Weights of a small transformer language model: MLP 320 SwiGLU, 130M tokens.
Each number is 128 + 24 x the weight over its row's rms, rounded and kept within 0 to 255. Layers, rows and columns count from 0. Numbers have three digits each. The size before them is the row's rms in percent of the matrix's.

# layer 6 attention value, 128x160, rms 0.105, rows 0-127, columns 120-159
129:108071108115127101140147130111120127164153131134093112115134118144139161148151086130128103158174127156159117157119131141
124:089118122089126131186117108099127119090158107094173151174139133103099122132168104125157171198131110134121161134081138136
127:138169120135132136077194144136158114110127126079119117160146179145109138093083149167131125059152131112161180118146117105
129:114140136111159175097134080113124174100146146168158193119122127142148146124135094114147111126091140107119097168117107144
118:116155150154151119116156145114125124091135175169129108143137082117128143149117146168125161130136135158143124128118135118
125:116138151122124140080079108104115158135153109153094128133157096190156133156153183137159185111157101162125138147149114143
122:093098111071155123125108159173081132112110171101090134130149128119133119111112157144122126126171107138144096105107119138
129:100108131105108153116148115139101159128121144142089165167118145137162128152167167155140173097081134146131093120116136091
124:147131161142131126147131088146130164089120162175119129109082191135128136136117090099128174146144142100105121094164146143
127:117115069091130144115150128089107141124113139101122089115136120153147140178088142156115145134119136148148189147112110153
122:105078124152124119130123107142129107098113148094126144116105095124145116098110167134165142124110129160093160126114156092
127:087111133159111108090129109127088156140120144141099086105127186120088161125114167166093119117129160135098123112137153139
118:114094137127175119142135120154130117174115118162110076114152084139155110147116165077103102137155153102120120135106125083
131:139105156151177125127123147133143146145126129102125146141166105137129157120128154144131099132095133116100135106107128151
122:113137067149154120091131107123155099148123109131106164131142146089133146126126148071091141123134147142121119128145111124
129:163147117083143102152131122128125177189129162116132135122138122090117165128130120103142117123103102084146135149113148124
131:154167142123124122157174103121118149130171105113112083102144148100129150147154140160139095101138128119134130123104126134
129:076129158139091098121149134154109102140163114157143121136128167111178095124101145120111141138107124117122093115095125140
125:136120151141133102156192100106101167083118057163100167128165138130110133126130116104101189103120140096089124136131122158
130:116101133097150120114127135115095118106201126078188101168131108132122114114085168145056144130128149144095114102149162139
124:105119145141160136135103112138127158137104171132150148154144135123144143125090106107143118111158122136098127132111108129
111:150103134107178108150116118115130166114145142086089068135105112087120148125114113101152127084090147130135107132117103150
123:109150162117184177118088095119117119160095142167124130128133071108080055128113125178123116146152120105132147119124113136
131:138137137073087128133157096158125114147164112145112140157150127149150160088157112120125142129153140134121125104139131111
126:158137110138155115134085104122158094097109125104149135131156095187155125074143130097157142117089133124106124102110169144
132:154129106137151125131125129137117137144154150143144119133144174148111146111121124147117139121160117152138129130114143086
121:120124133141167077162117125122141111119103145154153123147125159136124164100094144150148086144091102143115095149119078108
126:122152107091111119169141135136131092141129158113064180147093083133135157121093156130125103139126116060101145156168119098
122:079104114120129144160065108159113134163119147113170159093095148099135103110074112129114153108094138169113112089120156146
131:121125121116144110157192143124106080145160143136158142084150119111068134124143139146140155141139139157126161145142127083
115:120132132112112096124125098129102176107060102144154156179139127131103105123124083140078132122107158118118130129104078132
127:126128124116114092112181118111123134170144157127085148102112156117104105135094108119154080149146153122146149098116136132
127:102103103119157132151150084140078105077151121119135120134114154103154090142102141121114124113167133108118122160113156102
127:156121114134095125090133148116092094116135126196108130139121095094128119128089108138140154108145130118125115129121141139
117:140149147097146104162141100127121080142128103141140117111136156097128146113156174151155097144141149115094134116175086113
128:133131119083125121146159115159167089107091098152115143176113142120124122146107158120140131118091104135139115106100131174
131:140153099112130104153133139146134160115141112098150134123114154099157093143126178117129144101149113102143147102137110139
126:099143128177116138155192113117102112126141169137133081123124146128081098092145113091158135124121136159138148176126154169
128:099164157082171087126125166129128130124135095104083141082113131129128119140146151147172160159107148140104154137103121088
129:097154092114104129108116132137116107187087132141157177129163138095152115133168157142107123119078154160124130134163164131
122:118103112156121111088160119134141169143109128155138118171098085099144093159141148122133120156114146094114128116187089165
129:099109088117087102086134127144118141105137094128164162121140139122150190146161134135177103130070109125157130123124105151
122:143101185134098101131171152101183113150089147122121132093147102090160148151079145120130173097104122138148105126186200120
127:109158123157137100128154139152121119144113114121152149150147133137129132123152143142122133131167083088136058100153094093
126:141150162168092104121118142112151167135098112104091149142136107134124111116123119134136116111116084162186138124091125079
129:133143094094092148137104149135132134094116168139097088140103115164110189093107114086087097127102142141118102108157110114
125:113096158174148176113127140181106151108155085090116134097085139143152117134147154110124146156123180120099163144151122117
122:130150146135145112142151120124128152103115117155149156123134119153097157079158176141118107150098163145119133093074138146
130:107125136119132107104162113158123119135132121164121136098117143136136140097120133138137124157090098128097099118147120117
127:115155154124110159128101145151106100163123146122134178098147155135131081098131129136128141102158129092134136120060113126
136:131113134129138120129142097158144148092175127119113161123088100121111133127133098122150121145099130129081142121109108112
121:112135133157114194158135124135127169119119139096114133124158089148146144123090125137122094111132117155114127105173142123
125:119086139111139107165097184160125146114136113116121129158143130149123123103146086134152130148142108058130092086111134099
132:181095133143124117145137137148135134135168122150084083155167157100131083111132120113140091173117106133145127179156127086
120:081118176099158148132144137140095151129152139119130150121116113180124183151110137123118111086147114090139153163135126119
132:141100145139130091114113156128139148115157115130131184122187161120142103156112165130126113132131144082126142172093153121
129:143132132106085142125140134128107133077127100145144143112153099113090123156121131093141075125098112149121100067144126133
126:168136109128086097138119131147101150085137099152169141091147108136107136114123111162117149146141136127124102149153139138
131:129123186114081066106151104094124152163112155144164169169117151134119123110122152146157134142174112144120101183128134125
121:108121102178139145117158141120116160148085131143131103184144125141149085110133135094181111139172163128101148142085150129
126:123135147145129136137129203137159113159118139149162110164109135070132121134134164095146125120125112110124117162099139112
130:161132155086166145129119089151137140143132187170131122136117117116096100111134122151136133106103089153131109161166130111
123:114124143136116152098143114172144119145120126131136115137132109104129152134116115109148115100130127118185147143147104142
126:095127169156091160161119085096114121148102085156117146140102106161140110161101178154107148124173126122125107113100108120
063:131127155194188157090146087137109090162112076126155116116144172121120124111162119147123151182131156133125147126103149133
070:122101168132128136113111138113118121108106138133113122152162118136111139141139145131186123151128105117143153169149095074
061:105086160148098108099123100111196153143130117121128134153101123146073095158142169131172117133133121163132144106149109148
063:142132120115112102099131114116101115104154147134143152109085155142185117146095136126128118174082123081153114110140082154
064:142104095133142105137145102136160115074118096126124153145131149134165104120126114144125154123130098194138151114182109137
067:122087120064127121109101098108127153160112130154081089117139148087100167144132162114105140144134159131132121162146097135
063:091128117126114166127143139116056109115127154172129129145091114093105144134147084144129145118153109134135132089100130132
066:108122138169103111146159117153171157157107123126098146129132172135118115124162106108082123176089099104154106149096153128
070:118157140147134132078136140143131153115140138103142078079126133127106176136128122128147103089154129125173159120116138134
069:098121146128127066127158115125159121127123117163137096108125121121124138140108105158127105142124149108186105174088095172
062:127075121161123141129149105165144150108111158099135119145178152145121174129136130074157154143118157131112110127126129146
063:089127087151121157121083137145125121115120136137111144121106130098155137121137145110102201073113112169163127163150099143
060:190106106111143087129162136121117095177127113116127133162145076116188141132092117168110114136084148142124117126124095125
070:127141118084158140143090081092133142142130105126139105146114139159112131154132145102164131123097149104182114146119083110
067:121153109103124130140143091100130118136118112147165133132128128124137089110151175151131137141135118089161112093147132120
061:146142129138122163147115070067136121161128100160122152105100106123064119128149115108127156137168120114153113144148131114
063:176137129160178097149136128136146150103149144111121171109102151138126138126125123123121114113168108109163147152131096092
062:171135116162154143171137116093131157140110155158115122150131139131114111126132156117109127133128138151102111121065078088
061:108104072168112175161132098114118145099115142053120134144158110170151105122152136091155074111151148140138140129096087127
060:078102093116138120154146170125115103121153119131109127095121075168102190173127098142120102126126108122129125105152126133
069:138186145103056144114141097128174058101116134098154116138132155112134117154112148101165131166116118132105134118092114109
065:101135131085111098155153122139093127157132128139148095095130107132116132123129159143077161129124094113148115127136146091
066:105105116094112095164040108141157093140132138085095098148117116106108160151106134139125144152143121129138081145142110104
066:148120111098171133117091140152152130125072128119114136107107134092172139109108143105106122132150142118147137138120113135
059:140122160125120114126067117142109124115117102117142157116166146101145141117128129136106163074148102127144132104137157100
065:122120139138169119163129170147128143156154135142158115167125136107119158140141153106145134124128109074128139107151141119
065:141160143141149153139164145104199097121118103149141144146159139099122124133136106141170115192125137130101132161135079166
062:176161114098127101132127162123138158132121122090117167123143065140160157114150091087166126147175137138127152166112154132
064:169113118111153090149127089135125123137106146133128144125154144155155125064110110080129123120091120170118125146109143101
067:125076147139112173156098138086134145117100132139110133098134140104134126174144160122114102157100142094127168137095103091
069:096120158131139115120114122115134110140117154162120097135132107084120082115109172117076100098094171095084119146142098138
065:134123084188115117111133172143144074119133095108102146152116164128131087100100111160136153106137109098131089083106094117
063:086138127081119144126146130124096162107149124114121136141163104116146158116114063145189135114114135140097161183161120102
073:152157147163127127134122153125113088133109130165137132116152087156139101143154133107146124125125148121178131149110144108
064:145126136131176092128116136144133165156139085140107105142129147131096150149092129103103089133137158172104144105120155084
064:164116171147142149140161136153089131103111106114128104124118123165169146103099108132110141122129141157104138141102108152
061:105092126201110116126131132151113129121088139113102128136156125106113109172127130129148183126136168109149165129137098161
064:135132095128189100164140148142142155166173141155146139131096147133096133154158111157128154104130152123109119115080139104
070:158145139140134111133149146106152145143134149113132094117092139113103081154144128145129178160088134089137148157101145111
064:093090168072150127116115170137116110133105152050134173141142157102160142131092102144130183123130100159130081104103144143
069:140123157140110108140152107117109123097136118172100150121108089097132129135152106140140144138154120157126120148149150112
066:146117156086138101122144104159141130135155103093089112142140150123129147200161176107076128156137146161131106127145073143
061:117107135144143149126156095110120124201095147133115128159152143116148153152161139162145153104146101164131097142131133118
065:127164145108150110155106088097121116128160157124137177141137128154118162144123137132109172163115117136135129082085121125
068:132134148074146133171187097138137095130139111134157133112138123128173143142088128128115120090136117122136129130150134103
066:120133147138102134075122114122102142121122173112096170115158105135136129121096087171096115123103120142126121154115130121
061:098104100136150078098128143159117129098109110074103147132116134114096160165154109111131096155140099155112137153135107134
065:131142086100105127119138155138110103109137141136135116079114125088149179109164154120107167174115142162165130155152100124
061:120089093121134140146094174120119089152146100114108142105102152100139176127147149130156112109120102177124155171152150155
058:122145118146177136092167132146161151120121130139142196137166113154074154158134153172176117111105107098142141121144122105
062:124110127137137131112136153116090137136115131129141167116110161114110114098135118129115138154142113140147103106090147143
065:189116139113113143133131142124137096148143084147138151138129157097150142074150141133126155112078103091119130146129144125
068:144122136168173200101114119107115110127116057134134122126128148114124107149139109116139099144103146099124145092124159123
064:092162078149135149137131128122125123088107097111142120104115121149110091148119125130102110141119112125180093124151088116
057:140113131128111109129144103159121163109124161126099144160107147114140147125116153100111115064166134118157113101143141133
059:135113108120167080102110157081114130131130142109163138091159103139130088141131116160115153143140114139141167106181129128
058:114116092104113145143138180112165125135114146156129156131175149182115106137137140109122183154162153107168096099113096109
068:121127132079133119162125113177171116108129120131071093173110102121105138130163077139119133101108107125101088139112138064
063:185190122157142129084092135110140150104088132072138119107200109103128127145132112104106162102153124122168138110147137083
059:110135129131161148146120125131127103155166115135125099130145125090091111105115123127156147100134086100155153143143122140
059:152151101114136127124131114095123140110119167145158131153173158111149136111135098115114116119129116161116088109150105127
065:146126158121144144120123101165090134133159110118131112172133112181150127106200113165103094112153104140094135168165126148
062:107130104132135149118112122115123144193138138081095098147147160141133162114108168115098154090126160115103134153136120135
064:110097158133126106157110149135113137134163131092144128090086118144176103113126111130138157150142143094075146159097150177